Each number is 200 + 20 x the weight over its row's rms, rounded and kept within 0 to 999. Layers, rows and columns count from 0. The size before them is the row's rms in percent of the matrix's.

# layer 4 attention query, 128x160, rms 0.133, rows 0-29,64-92, columns 0-79
108,227,169,210,152,205,174,227,218,232,187,177,173,206,221,237,232,208,197,186,216,215,183,204,178,194,221,216,198,182,225,201,205,192,221,227,216,221,219,217,215,217,202,189,176,193,221,213,186,219,152,227,215,218,213,200,152,211,213,222,210,209,202,182,184,196,216,207,180,189,227,184,192,171,219,218,194,214,158,196,192
096,214,187,200,214,207,224,179,185,216,217,193,196,215,211,204,170,211,215,202,228,219,195,192,175,177,212,207,182,201,196,169,217,202,215,226,214,204,199,193,187,201,168,250,195,174,214,212,213,162,200,178,177,190,189,169,206,184,150,239,223,187,216,226,182,247,167,170,192,199,198,216,194,192,195,195,173,224,200,238,218
105,199,178,205,165,218,182,179,188,206,181,175,217,200,209,225,234,205,226,165,221,204,197,202,193,254,216,166,208,212,252,190,187,232,199,199,194,185,222,197,211,219,188,183,218,175,202,256,217,204,208,214,189,198,178,201,229,199,209,183,234,230,188,208,198,204,224,234,209,188,221,232,224,182,204,206,220,181,188,187,227
104,201,205,204,202,173,217,177,191,198,205,184,164,236,225,160,196,198,177,254,209,221,207,197,222,195,221,229,186,214,204,220,224,191,200,179,180,227,184,192,223,171,213,194,196,205,198,199,248,228,234,223,220,205,182,160,212,183,213,224,198,207,205,229,207,214,168,205,222,213,235,177,177,227,199,196,195,175,174,240,177
105,218,215,141,235,198,166,163,189,184,189,212,219,192,202,161,212,199,183,206,223,225,192,191,182,175,187,242,235,205,209,190,199,210,196,207,178,202,183,202,192,208,190,199,183,195,203,226,238,186,164,197,221,221,226,241,170,216,208,214,220,181,272,185,211,179,224,213,230,205,180,182,206,200,186,198,195,190,205,181,199
104,217,193,230,217,192,197,213,197,209,181,218,202,210,227,203,184,217,183,203,194,204,211,201,201,164,192,207,208,143,185,247,230,213,182,204,181,218,178,180,203,171,208,187,209,160,179,219,218,184,179,181,197,198,176,187,219,219,199,213,198,196,201,173,222,219,181,165,213,205,242,181,231,188,178,196,160,227,187,177,219
114,170,210,179,179,189,203,206,214,230,172,176,204,192,204,175,202,182,168,210,218,211,182,208,220,191,182,200,194,249,206,206,242,201,180,207,169,186,163,212,220,213,191,220,202,199,231,205,196,184,198,188,221,170,199,198,201,221,185,219,175,163,187,230,200,182,251,224,200,177,188,196,187,175,221,238,208,251,225,219,175
109,194,227,203,196,231,192,211,183,179,217,195,206,224,212,181,209,216,208,149,229,193,229,194,204,198,211,193,175,173,199,205,199,182,204,185,219,193,162,187,256,217,201,186,218,204,205,208,198,181,225,222,223,188,167,223,168,172,214,196,206,241,231,226,236,181,201,216,204,232,195,223,217,183,179,230,189,209,204,217,173
105,198,206,221,220,196,207,229,227,174,200,168,228,214,220,210,216,212,203,187,199,196,208,169,200,217,195,196,245,181,203,213,188,185,218,142,207,225,191,180,200,181,213,209,189,206,222,209,184,197,214,170,183,208,212,227,207,196,184,188,233,213,213,202,193,180,212,195,238,177,200,186,174,180,219,228,186,191,210,232,161
103,250,192,231,214,224,167,190,176,182,185,211,177,191,172,223,191,202,199,187,210,186,185,218,160,171,181,226,174,180,211,204,179,199,197,188,206,202,211,214,226,202,200,196,218,203,177,191,188,181,208,162,174,177,201,193,215,171,200,200,172,214,202,239,217,223,238,248,204,157,219,191,198,191,205,190,188,189,164,213,174
114,203,203,188,219,178,209,237,208,190,209,177,203,212,202,166,197,167,237,189,189,234,218,207,178,202,199,189,212,190,222,203,165,214,227,195,196,195,186,184,198,186,208,173,181,162,216,170,212,196,189,219,213,129,186,205,183,210,216,190,139,220,236,197,195,191,159,206,212,216,206,220,164,217,201,229,201,222,178,167,217
106,194,195,192,228,207,191,185,175,209,225,151,200,178,177,242,217,213,213,186,202,217,201,150,201,177,236,189,208,197,219,189,179,185,181,221,202,188,184,173,181,189,208,211,219,198,198,157,175,186,213,212,170,202,224,212,213,185,216,198,157,201,171,204,228,222,192,188,196,219,234,184,222,203,213,178,186,208,218,196,192
104,210,168,248,168,190,206,194,154,184,192,218,239,151,185,197,213,212,229,198,219,215,223,208,202,204,190,207,190,215,195,218,215,215,163,181,190,172,178,206,205,231,213,194,199,199,242,218,199,215,179,221,181,242,258,197,187,199,177,201,182,215,200,198,196,228,209,207,216,170,228,212,202,220,194,214,231,170,216,188,178
104,199,192,190,184,235,200,172,224,252,182,207,183,205,191,218,228,183,216,190,196,192,238,190,195,143,212,241,191,156,228,196,199,199,203,222,188,209,199,223,198,216,228,214,210,193,194,196,172,185,231,216,216,204,168,200,184,188,211,190,197,191,230,199,178,192,209,178,181,199,204,189,225,176,196,201,166,232,222,174,206
121,196,218,188,173,210,210,256,205,222,234,190,205,193,173,193,222,183,187,218,203,236,164,191,223,212,190,237,195,195,187,171,200,164,226,213,215,193,204,154,213,186,213,185,194,180,199,222,189,204,197,246,183,225,192,163,200,210,207,228,212,210,241,190,201,209,225,190,199,192,216,226,186,254,211,188,199,223,200,200,181
116,244,238,194,220,207,207,207,183,190,193,198,201,231,195,162,186,207,188,167,217,185,226,185,196,205,178,221,196,181,196,170,212,166,168,192,238,222,182,186,191,214,211,236,157,189,203,169,206,175,176,197,255,209,224,168,201,207,220,182,227,208,201,190,216,174,252,207,208,246,191,233,218,209,185,208,234,215,179,196,214
103,191,212,212,189,194,218,166,197,207,165,217,212,239,228,194,222,192,203,201,228,192,202,217,214,190,259,216,201,237,183,167,174,216,176,163,201,187,197,186,171,189,187,218,190,195,209,200,163,198,191,221,186,164,208,214,181,206,203,169,185,211,238,197,261,220,197,192,214,190,214,222,190,170,234,175,234,190,188,207,226
106,188,211,202,182,208,174,173,173,161,192,193,169,196,224,222,212,203,206,223,189,162,190,201,214,223,206,241,173,252,186,220,164,188,217,191,205,186,209,180,216,157,202,183,219,190,211,211,178,170,210,218,157,161,207,203,242,177,163,195,211,197,239,197,195,180,200,199,223,204,179,238,193,179,215,196,197,178,239,200,194
095,188,192,160,216,203,196,157,204,218,192,185,168,198,174,199,189,179,185,170,203,167,194,193,202,216,241,209,235,179,181,208,195,188,169,210,189,212,222,203,207,177,206,194,188,202,204,179,207,199,200,225,197,185,213,220,187,211,238,185,240,198,192,214,206,206,219,256,217,201,218,235,182,221,178,206,188,173,197,161,196
103,209,202,184,175,216,211,175,202,213,207,196,181,172,201,173,203,213,212,220,230,217,208,195,218,192,216,190,218,182,198,207,220,209,237,201,232,214,188,186,188,172,190,179,193,176,165,176,198,166,202,211,217,180,216,243,221,229,243,198,200,207,195,196,226,199,207,202,254,186,209,213,183,213,179,154,196,180,222,196,163
110,181,191,214,201,196,201,212,179,195,227,171,217,211,188,196,231,168,211,185,193,207,201,223,219,155,203,199,219,203,231,197,223,176,183,199,197,191,192,163,187,170,194,207,181,201,211,220,223,234,165,211,207,216,188,196,219,211,196,188,212,216,189,216,232,178,197,212,192,228,191,209,215,231,202,190,185,183,196,187,184
103,202,177,201,197,180,186,193,172,200,210,161,179,185,180,220,183,178,216,182,195,189,207,206,223,191,192,195,190,225,153,199,212,167,216,228,217,225,211,219,192,218,222,162,183,222,221,212,182,204,235,168,200,215,191,217,198,164,194,226,204,206,225,202,214,180,193,205,183,181,185,187,204,222,189,203,204,228,206,137,208
106,179,196,217,170,183,183,188,196,210,190,202,195,225,189,193,174,230,237,178,237,209,193,190,194,188,205,239,201,167,212,184,222,221,226,217,227,156,215,172,155,209,179,183,202,221,201,221,189,204,240,253,214,212,201,197,209,197,176,178,196,185,194,199,191,180,187,213,222,180,207,199,193,199,170,202,185,161,175,207,187
110,165,240,194,195,200,190,223,180,163,180,206,194,201,192,220,243,174,192,190,234,203,172,165,217,178,192,233,163,190,148,222,174,219,199,211,213,191,188,194,197,175,190,214,200,217,204,160,186,221,177,194,223,224,183,211,214,200,206,196,233,184,224,206,225,190,214,194,187,222,180,194,213,160,207,201,199,176,238,208,175
104,183,212,220,172,228,212,180,185,211,184,218,211,177,171,206,180,173,195,190,171,190,201,212,212,165,197,226,198,184,210,183,190,201,194,188,206,183,184,189,215,197,192,176,203,181,205,182,241,188,250,196,198,189,203,188,203,208,216,218,230,207,203,206,173,217,189,210,228,185,220,193,196,222,225,168,205,227,188,218,225
109,216,182,183,171,174,209,184,198,212,166,194,215,226,178,170,220,181,236,195,165,183,204,187,193,210,198,239,205,176,173,213,207,177,180,183,209,171,190,216,222,168,211,181,206,216,182,234,188,166,157,206,182,200,197,218,179,213,194,213,192,176,208,219,210,225,182,197,232,223,194,178,188,200,162,187,213,211,173,241,170
112,228,177,165,167,183,231,215,175,176,234,217,191,170,194,209,205,199,203,205,208,173,164,180,172,205,199,211,157,221,269,210,204,190,215,222,184,210,211,246,227,236,195,200,188,159,228,208,209,216,188,185,220,192,208,192,203,174,178,199,210,212,178,229,218,180,188,195,248,171,201,200,182,214,202,208,208,170,208,196,203
113,195,204,218,210,177,208,197,239,203,171,270,201,205,187,205,196,207,203,185,199,211,193,202,217,214,213,221,215,225,181,232,184,208,217,219,193,237,178,231,186,180,219,196,231,249,177,187,206,193,208,197,214,198,189,207,160,182,196,195,189,211,216,190,199,174,209,195,184,166,188,194,193,227,202,190,204,224,246,213,171
108,186,204,191,227,223,193,211,180,168,179,178,204,176,195,227,213,201,222,182,198,167,240,203,218,209,236,188,200,203,199,208,192,240,214,199,179,193,222,214,200,238,189,168,203,168,216,168,208,191,223,186,230,213,241,201,219,216,199,232,186,228,168,224,198,216,194,205,221,193,196,200,192,189,186,198,241,190,239,218,228
108,189,189,204,253,168,184,208,242,200,161,202,217,159,210,190,220,188,145,186,200,190,197,192,188,189,149,219,186,165,219,195,184,205,189,206,177,200,200,206,137,178,209,179,215,215,205,225,214,197,219,191,190,176,195,181,168,201,177,199,196,213,181,189,203,179,214,206,192,195,194,253,192,194,190,197,205,192,191,196,214
092,222,179,191,165,208,168,219,210,219,162,176,170,187,209,232,222,225,207,205,210,196,186,183,203,176,220,212,221,191,223,190,186,194,217,234,229,215,225,215,209,222,210,186,199,201,228,194,185,191,153,205,205,217,201,177,150,204,239,193,208,201,198,174,194,227,221,203,182,184,213,169,199,206,205,235,178,219,146,199,173
102,217,200,203,228,198,215,191,193,214,214,208,225,193,203,204,181,192,218,176,208,216,177,196,181,176,200,205,202,185,178,176,212,193,213,250,214,212,193,193,189,217,174,259,186,195,207,212,177,178,167,215,179,191,157,151,220,191,165,242,230,190,230,205,202,223,189,159,195,186,185,231,211,192,189,207,198,207,198,229,211
090,196,194,213,162,199,197,205,186,191,184,186,219,210,182,223,244,207,204,175,202,195,193,208,212,275,210,163,200,192,208,196,200,213,215,184,197,172,210,181,203,184,162,183,192,186,199,235,219,183,204,211,177,202,159,185,214,195,196,187,208,221,227,207,205,190,208,236,216,195,221,226,224,198,219,205,216,176,184,181,244
095,207,211,212,213,183,225,188,193,203,209,183,184,222,229,173,210,223,203,247,183,191,218,203,221,203,215,213,190,202,216,222,214,187,195,193,159,240,191,190,208,171,201,208,205,197,206,203,255,228,223,219,220,214,186,164,205,199,214,212,208,188,205,244,203,196,183,205,180,204,210,188,177,221,226,196,211,182,181,242,198
092,216,222,138,222,185,167,170,186,168,212,202,214,193,189,175,202,198,187,197,214,227,184,199,190,192,212,212,204,199,213,205,203,222,197,215,197,199,204,194,185,192,178,207,189,222,221,219,248,171,185,177,222,219,232,220,154,189,187,208,205,169,246,198,195,165,238,210,229,184,210,183,198,203,209,204,184,203,181,183,193
096,209,213,213,210,202,195,224,193,212,198,189,203,226,216,210,193,203,196,201,213,189,182,208,209,178,194,189,197,164,179,227,232,215,182,187,177,207,192,176,218,182,202,185,228,168,201,210,227,192,198,181,191,223,171,188,224,193,218,219,202,184,203,192,207,210,182,155,218,184,217,176,238,180,206,195,139,233,192,185,213
095,180,211,167,172,200,227,215,235,227,173,176,228,200,194,164,192,168,186,227,223,201,183,208,223,206,187,179,191,219,179,208,240,179,206,195,185,182,183,208,199,225,188,231,192,201,228,180,198,165,191,189,215,188,199,187,209,213,207,190,179,183,200,225,201,196,226,209,197,177,180,196,209,196,218,228,210,224,214,220,177
092,202,236,189,205,240,207,196,176,196,222,192,198,212,195,185,204,228,220,161,234,200,228,184,220,203,187,217,196,174,212,219,205,195,214,190,221,167,186,208,241,227,199,206,209,212,195,220,204,190,218,225,223,192,160,218,168,169,233,201,201,236,228,218,223,193,191,195,204,198,177,221,203,193,180,202,195,218,208,219,169
095,210,212,220,195,214,180,228,238,175,208,183,220,223,235,202,208,204,212,167,200,192,195,188,187,212,209,211,250,179,209,197,187,171,219,162,198,195,169,186,229,199,220,214,170,190,219,195,202,196,195,193,188,225,223,226,216,180,194,194,213,190,194,203,201,188,203,209,206,206,201,172,179,201,206,234,207,188,209,224,159
096,251,195,202,208,243,173,213,190,210,201,219,205,215,208,227,219,170,205,207,197,200,163,207,193,166,205,222,193,170,198,200,209,185,205,186,210,215,202,193,237,193,198,209,206,173,159,165,170,204,192,179,175,180,224,204,219,208,201,214,183,217,208,232,242,206,219,258,197,183,187,205,191,188,224,208,183,185,188,211,174
090,209,189,201,227,179,222,217,220,212,199,198,197,205,191,171,203,164,234,197,209,238,193,193,155,201,209,205,222,202,224,192,188,229,234,187,188,174,202,182,209,207,212,159,158,172,179,173,169,204,172,191,189,141,166,187,201,205,228,204,165,236,251,185,192,180,161,204,218,213,208,220,186,212,187,201,208,223,182,175,225
097,187,210,207,269,193,194,191,169,189,208,163,231,154,173,226,211,210,201,180,175,225,214,168,199,198,233,199,190,191,201,190,192,174,188,224,198,200,185,173,174,215,194,209,207,220,216,160,201,192,224,198,211,202,219,229,202,214,190,182,175,196,178,213,215,213,205,209,197,199,249,188,208,202,209,178,188,199,233,210,177
092,195,185,253,202,204,212,180,166,191,200,232,241,149,191,206,217,193,234,214,222,215,226,180,204,198,168,203,197,208,221,189,215,219,198,189,190,167,182,190,221,231,212,218,203,249,195,187,196,236,205,239,180,255,233,173,172,208,192,210,187,218,189,208,202,221,213,203,227,210,217,216,197,211,181,213,232,185,239,191,166
096,213,178,200,173,220,205,172,221,245,206,221,185,221,198,231,206,203,215,210,185,199,241,208,197,152,196,222,196,164,242,193,187,204,214,217,185,211,221,251,190,221,231,219,211,180,194,211,184,206,231,206,212,221,204,227,200,190,224,199,211,181,220,195,181,189,227,193,170,210,207,175,232,169,209,202,180,237,224,168,219
086,181,189,183,157,191,208,241,180,223,237,201,184,212,167,213,181,182,190,219,213,222,175,203,216,218,202,204,182,199,207,179,187,163,220,184,206,199,203,158,201,183,223,187,185,176,215,221,202,187,205,228,211,219,209,187,204,194,180,216,196,209,238,207,195,185,219,214,184,194,223,242,186,256,203,173,188,219,202,193,187
096,240,234,209,225,189,201,195,204,194,192,214,186,221,192,185,195,213,184,159,194,150,225,198,193,192,167,215,168,213,185,157,232,144,150,196,231,224,183,169,193,202,203,232,172,189,203,184,215,172,196,200,257,219,224,198,216,200,195,186,226,184,209,206,211,175,228,223,215,218,215,199,190,203,193,209,232,240,223,191,223
090,192,203,223,183,196,203,171,187,212,167,230,193,238,192,196,217,163,187,219,228,200,224,219,205,163,252,192,202,216,202,166,186,214,166,163,200,207,180,196,186,190,188,194,182,217,191,210,162,202,209,213,190,160,218,226,212,192,204,196,182,182,222,210,244,222,204,190,208,216,219,205,185,178,228,191,219,190,193,198,200
095,195,217,215,175,220,155,189,190,142,192,195,202,185,230,224,194,211,225,209,186,171,176,214,210,212,181,242,199,244,202,231,164,192,208,205,203,213,212,187,221,176,208,192,213,172,217,210,194,187,217,194,183,159,225,195,235,198,171,185,234,165,245,191,205,193,209,196,220,236,202,229,201,182,203,199,206,193,217,217,209
095,166,190,147,229,200,200,187,187,223,204,213,193,174,165,205,212,185,191,194,194,163,168,194,193,218,228,183,228,176,194,219,216,167,180,218,202,182,199,191,220,179,200,226,195,217,205,170,208,209,179,243,201,170,198,208,210,201,240,179,207,200,196,222,205,192,225,230,204,185,199,242,210,214,191,184,182,179,201,198,204
100,212,212,166,163,219,219,172,205,221,195,204,182,167,191,165,193,224,199,219,227,235,213,215,201,203,206,179,182,192,189,204,211,212,244,196,209,211,161,195,204,188,179,189,194,194,180,184,198,172,187,208,195,203,189,239,210,246,226,218,196,214,200,203,227,197,209,207,268,182,198,207,182,207,157,164,200,201,231,190,179
093,180,196,214,192,216,237,217,195,209,215,203,212,218,181,180,220,196,211,191,181,191,217,227,220,166,170,185,191,211,207,213,198,181,196,223,201,192,202,170,177,198,200,196,190,176,207,217,189,220,168,210,191,215,196,187,230,207,188,169,204,182,185,209,253,183,197,218,173,199,168,215,212,227,192,211,195,206,207,193,173
093,224,218,178,183,200,181,223,187,191,212,168,204,190,187,215,179,158,243,187,191,207,201,173,217,198,171,192,214,210,168,194,206,195,196,224,201,213,198,205,198,224,213,212,190,222,193,218,197,201,226,170,200,226,210,202,198,185,233,232,198,227,236,208,212,161,185,209,176,189,206,190,195,207,215,224,234,220,191,148,204
088,182,192,214,190,211,165,222,201,199,185,157,200,208,192,186,205,202,228,185,214,214,200,181,193,187,188,232,213,167,216,199,199,206,226,232,201,191,235,181,164,217,166,193,208,221,201,224,193,202,231,218,185,196,187,206,232,193,199,174,196,177,198,209,196,208,190,232,203,180,175,189,196,190,160,199,194,172,194,201,189
091,171,229,185,164,189,197,196,175,203,165,224,224,221,194,206,247,168,164,209,237,211,170,190,221,178,190,218,184,181,159,167,181,219,195,217,219,211,166,194,194,203,192,217,204,218,208,172,215,225,161,197,201,218,148,231,196,197,170,219,205,206,210,209,217,192,190,193,175,200,178,201,200,173,217,163,201,190,214,225,202
088,200,203,229,181,225,209,188,204,203,169,206,200,198,173,205,176,183,199,162,165,204,199,187,197,199,198,227,194,192,212,203,200,223,203,179,181,183,188,183,197,198,184,203,205,205,211,190,265,182,241,192,189,204,212,183,165,222,226,185,215,218,198,197,173,218,196,194,211,200,231,187,200,205,206,194,202,213,177,220,191
097,208,178,195,192,146,196,180,193,226,169,204,217,194,191,186,241,172,215,190,185,185,216,178,190,203,213,229,203,170,168,197,211,172,191,178,212,179,175,191,219,187,207,180,214,207,163,244,201,188,174,212,206,189,174,223,182,215,181,221,205,192,197,218,196,225,171,192,237,207,202,161,189,197,183,192,219,207,162,226,172
092,247,183,164,189,196,188,211,169,174,212,196,193,185,195,217,197,208,186,209,203,167,162,193,183,192,197,223,168,203,246,198,219,183,237,205,175,208,195,226,211,221,188,196,200,180,236,209,200,190,185,194,214,202,204,201,213,163,205,197,205,194,172,231,256,197,182,196,219,179,178,201,191,218,214,211,186,183,203,182,194
090,189,197,207,219,182,198,200,223,203,180,244,210,207,186,224,186,202,223,188,209,206,182,180,205,199,213,215,231,198,186,246,217,220,211,226,200,244,173,227,177,197,202,198,221,217,165,184,201,189,199,201,200,164,208,218,190,171,214,207,182,211,218,187,200,161,235,201,197,173,182,197,212,239,203,196,229,210,233,204,185
092,191,199,205,207,200,197,187,201,196,191,193,212,216,209,212,206,185,222,213,204,158,245,213,216,203,242,194,173,228,201,204,187,225,189,208,201,203,210,240,185,234,194,187,191,172,218,182,224,214,218,198,237,228,210,206,210,214,187,227,196,191,195,224,182,191,188,213,204,186,205,199,192,193,175,188,223,212,249,210,232
# layer 4 attention key, 64x160, rms 0.14, rows 0-28, columns 0-79
098,210,226,224,210,229,158,210,188,195,214,202,184,192,199,212,210,236,201,193,212,230,183,159,201,223,188,222,225,175,188,199,174,210,199,204,232,234,222,251,194,214,203,204,222,222,231,175,231,214,159,202,191,178,205,208,213,198,210,184,194,210,179,194,204,168,185,219,183,163,231,199,197,222,223,218,165,225,200,166,198
100,226,196,172,211,199,186,192,229,235,207,227,213,179,205,215,166,202,187,168,195,201,172,195,222,194,201,194,208,198,196,197,211,189,179,244,232,223,212,192,199,214,188,238,182,213,210,194,188,202,156,235,199,179,209,168,220,189,184,198,206,206,224,218,195,224,181,196,223,187,169,238,204,207,216,214,205,233,187,244,201
097,192,187,210,208,196,221,225,195,219,186,191,214,224,151,209,188,221,226,190,220,219,194,191,224,209,207,198,202,185,200,196,198,226,204,204,177,167,189,183,220,181,164,172,198,222,228,203,227,215,201,220,211,166,209,189,186,234,152,168,205,226,182,218,191,159,195,219,227,179,144,182,195,219,215,223,202,229,200,175,206
100,208,220,196,203,186,200,185,160,207,183,208,186,207,187,190,239,211,162,223,183,188,205,185,225,208,210,207,195,213,214,248,183,163,245,239,187,221,222,215,176,193,192,203,178,176,228,189,222,209,227,238,218,231,187,190,176,194,226,206,229,181,215,227,208,218,185,196,215,169,193,197,205,196,210,210,200,177,185,244,185
100,222,211,186,225,187,224,214,171,184,174,176,232,201,189,215,185,206,197,232,221,215,208,227,179,199,197,222,252,180,179,208,215,203,210,219,224,206,220,226,190,200,211,208,203,191,240,196,219,199,211,175,230,194,184,231,168,185,199,196,205,217,208,169,188,196,233,193,201,205,234,177,217,217,188,199,205,208,205,198,181
100,177,258,183,195,192,179,250,163,192,199,200,209,211,211,229,151,195,215,210,199,188,217,234,216,171,184,201,196,184,184,228,196,217,205,239,200,202,211,186,245,205,193,188,225,190,241,214,189,191,183,200,178,216,197,187,208,222,215,220,231,192,189,181,187,178,197,190,204,234,231,221,166,197,186,195,184,207,206,190,206
103,207,173,193,198,230,247,218,167,185,219,220,236,155,217,153,187,165,219,200,227,218,224,212,211,216,207,181,208,211,192,210,231,191,191,203,163,200,190,204,192,205,201,187,232,218,193,183,196,189,222,214,171,212,191,194,196,198,184,202,229,154,208,214,227,197,199,223,159,171,205,173,186,197,201,207,216,217,188,201,208
101,195,215,213,199,239,197,178,171,164,210,183,193,183,215,201,173,189,199,167,203,225,189,218,190,176,239,202,192,196,193,212,204,187,199,193,220,182,195,232,224,205,213,226,195,184,151,208,209,205,238,251,256,197,224,221,165,206,198,188,208,218,192,195,200,208,205,207,224,217,163,179,209,182,190,189,200,199,208,197,195
100,204,178,195,166,216,169,213,203,199,224,190,188,180,291,200,227,204,189,182,170,208,194,215,185,207,212,206,236,217,229,197,220,213,204,180,236,216,192,196,198,197,197,206,224,233,221,200,177,191,201,205,176,195,226,182,232,186,219,193,188,207,165,205,207,219,196,202,201,211,224,162,211,189,212,200,185,233,190,178,152
100,235,213,249,196,206,190,217,212,229,206,184,182,228,185,201,200,201,200,207,201,181,200,172,207,165,194,209,185,206,199,229,188,186,215,196,197,195,218,197,200,182,193,188,196,197,200,210,165,190,215,165,196,167,193,183,223,266,205,220,172,235,193,199,199,179,196,202,206,199,189,210,214,185,216,184,209,194,188,172,186
101,222,220,192,239,201,192,218,181,218,163,199,190,190,154,198,216,211,202,236,202,244,260,215,185,212,229,215,209,209,232,186,220,204,192,223,178,210,235,184,202,185,224,179,181,176,199,182,164,170,192,188,203,187,166,159,185,147,212,216,191,191,196,208,211,141,166,203,213,239,198,192,193,178,201,202,179,179,195,177,228
102,208,242,185,238,146,181,205,193,166,163,177,217,192,200,201,190,192,220,194,171,193,227,211,196,220,227,211,194,212,203,208,190,191,214,220,195,185,149,193,191,187,159,231,215,200,203,159,207,181,205,177,199,184,217,189,229,194,189,161,187,213,204,207,183,190,238,214,175,190,221,180,211,207,218,184,205,198,208,194,156
099,182,183,216,212,204,179,211,209,189,229,180,209,202,222,199,204,200,202,200,256,196,225,168,231,220,207,175,211,173,220,186,205,194,206,214,181,164,234,193,177,223,229,246,167,217,191,199,196,211,231,207,176,198,240,202,193,220,232,189,179,222,224,200,205,203,219,205,187,222,202,184,215,208,197,180,203,194,214,253,191
101,208,232,196,189,217,220,161,205,232,208,202,171,222,196,159,173,192,188,230,189,213,246,211,205,187,226,232,201,161,215,173,208,178,210,199,200,193,225,232,195,208,167,248,222,218,207,211,172,226,203,201,175,239,202,197,182,186,200,190,192,203,220,212,170,205,204,184,171,235,208,207,191,210,228,212,216,213,233,165,197
102,194,208,221,182,227,179,217,182,194,186,205,181,198,205,229,229,175,187,182,187,209,202,218,174,206,184,196,197,180,159,170,159,178,231,224,167,199,185,200,219,195,201,232,185,205,221,191,166,209,207,199,229,196,191,169,204,190,188,179,192,219,206,195,208,195,171,190,188,195,176,212,227,221,176,199,206,226,175,206,205
102,196,228,183,236,219,214,261,209,203,177,195,170,210,218,197,212,201,184,192,203,179,186,204,227,194,208,216,191,199,172,169,232,183,198,223,213,179,188,180,183,240,200,198,192,204,219,212,193,161,211,208,207,220,225,195,217,212,168,175,232,182,235,156,198,202,169,200,177,221,176,174,203,189,206,202,197,201,168,192,211
098,197,185,195,180,208,204,166,237,240,196,201,226,242,179,185,192,171,185,178,190,213,218,212,196,205,210,215,190,187,199,199,163,240,228,195,186,203,223,187,192,209,205,190,194,210,168,197,161,192,178,191,212,192,217,224,184,213,179,201,199,183,192,198,231,205,228,193,174,192,204,186,232,196,238,169,240,198,181,211,200
102,210,256,242,202,211,152,203,192,176,198,192,203,173,210,187,150,193,220,165,195,193,208,193,209,202,197,201,225,242,183,220,189,178,187,189,179,196,215,174,236,212,184,185,200,165,193,178,191,203,193,188,177,202,218,192,172,190,193,179,212,203,213,197,232,204,207,173,210,211,182,198,194,194,204,178,183,215,219,225,179
097,182,204,165,210,193,210,193,187,217,205,242,210,165,188,218,207,217,223,216,200,214,174,210,191,207,207,217,199,192,201,234,203,171,197,239,213,199,205,194,202,214,167,191,182,206,204,183,196,237,239,207,206,185,183,199,220,220,205,160,205,236,190,228,206,207,208,200,182,209,216,242,205,195,184,167,176,206,183,194,192
101,230,197,158,180,229,171,177,220,191,176,221,196,177,175,165,193,190,247,212,215,234,193,230,190,204,196,189,207,217,204,205,219,177,252,186,182,198,197,170,219,218,225,200,198,199,206,189,210,218,222,219,190,209,209,200,207,227,187,190,202,203,205,187,178,161,182,231,208,195,206,223,171,219,208,163,224,190,193,190,210
103,147,192,198,189,240,204,255,210,194,180,221,195,201,201,181,228,155,209,188,187,238,211,239,213,169,199,198,182,204,214,234,185,202,195,207,201,181,213,212,203,153,193,198,186,179,218,193,180,211,201,199,197,218,202,204,196,197,202,178,199,206,216,203,226,215,202,207,181,195,193,211,178,188,190,214,193,231,216,173,191
098,171,211,210,154,211,198,192,156,189,180,189,214,205,178,238,212,205,200,217,214,206,192,156,197,181,195,188,203,210,195,201,204,188,187,213,181,218,207,206,211,206,165,232,196,218,161,216,210,194,209,197,212,198,189,195,211,221,213,172,222,212,223,165,174,197,190,201,189,196,203,165,185,188,205,219,159,227,225,149,198
098,223,195,193,194,214,186,204,215,182,198,183,219,233,179,198,201,184,218,198,234,215,194,198,180,197,216,244,208,188,184,197,189,226,194,225,227,207,223,172,218,231,161,184,238,242,199,231,185,203,239,220,192,182,183,168,160,149,185,202,164,194,190,225,193,204,171,211,219,203,189,203,169,185,190,216,225,212,205,156,191
102,170,219,181,192,234,204,223,189,207,181,214,199,202,183,193,215,178,205,180,220,133,175,163,183,180,202,179,228,240,197,168,222,189,221,208,194,211,193,190,168,187,174,208,218,231,196,186,226,233,172,193,208,191,174,184,171,196,177,224,196,212,214,195,165,193,185,198,189,220,225,190,190,182,225,165,194,186,192,181,222
098,187,198,189,183,225,179,174,189,219,156,211,215,202,170,176,147,209,184,222,197,179,217,212,208,183,181,206,154,226,217,230,190,203,183,206,228,159,203,196,167,185,171,197,190,228,239,211,220,207,206,175,170,192,226,226,203,213,213,200,205,217,213,203,183,219,180,175,188,200,225,183,175,229,209,195,197,188,220,251,232
101,184,209,246,178,164,155,158,209,224,200,177,193,188,204,205,207,158,221,205,170,227,205,181,198,230,198,190,182,198,158,185,228,183,197,200,233,207,181,203,212,203,174,211,185,184,208,184,186,171,176,185,201,228,175,221,180,236,182,222,217,225,201,220,179,197,161,213,180,184,222,160,222,235,180,196,220,202,204,201,239
103,231,172,212,156,215,166,210,198,152,200,211,196,195,207,213,167,196,186,252,203,180,169,192,185,181,214,200,187,193,223,162,204,154,213,196,154,179,194,212,173,213,187,198,178,194,230,212,200,179,202,168,217,186,198,207,177,212,202,199,196,207,206,224,261,191,193,188,210,172,170,214,229,200,163,211,209,214,215,182,211
103,231,172,200,226,219,197,186,186,162,215,235,217,238,192,225,197,163,210,195,204,206,188,177,187,192,234,178,213,201,217,226,220,227,207,194,205,233,203,191,180,254,213,209,188,219,231,198,197,191,193,212,192,182,183,242,206,187,193,193,212,207,220,201,180,186,212,159,181,177,213,194,186,196,203,195,182,171,227,209,191
097,212,205,181,207,146,175,180,194,194,171,179,204,230,206,212,201,220,209,198,226,196,233,220,210,189,180,203,176,244,225,202,201,228,194,200,164,212,195,239,184,205,229,184,211,171,172,174,191,220,218,212,200,249,194,206,205,246,211,223,206,214,190,212,206,210,186,154,223,182,172,203,190,196,189,206,198,212,185,196,218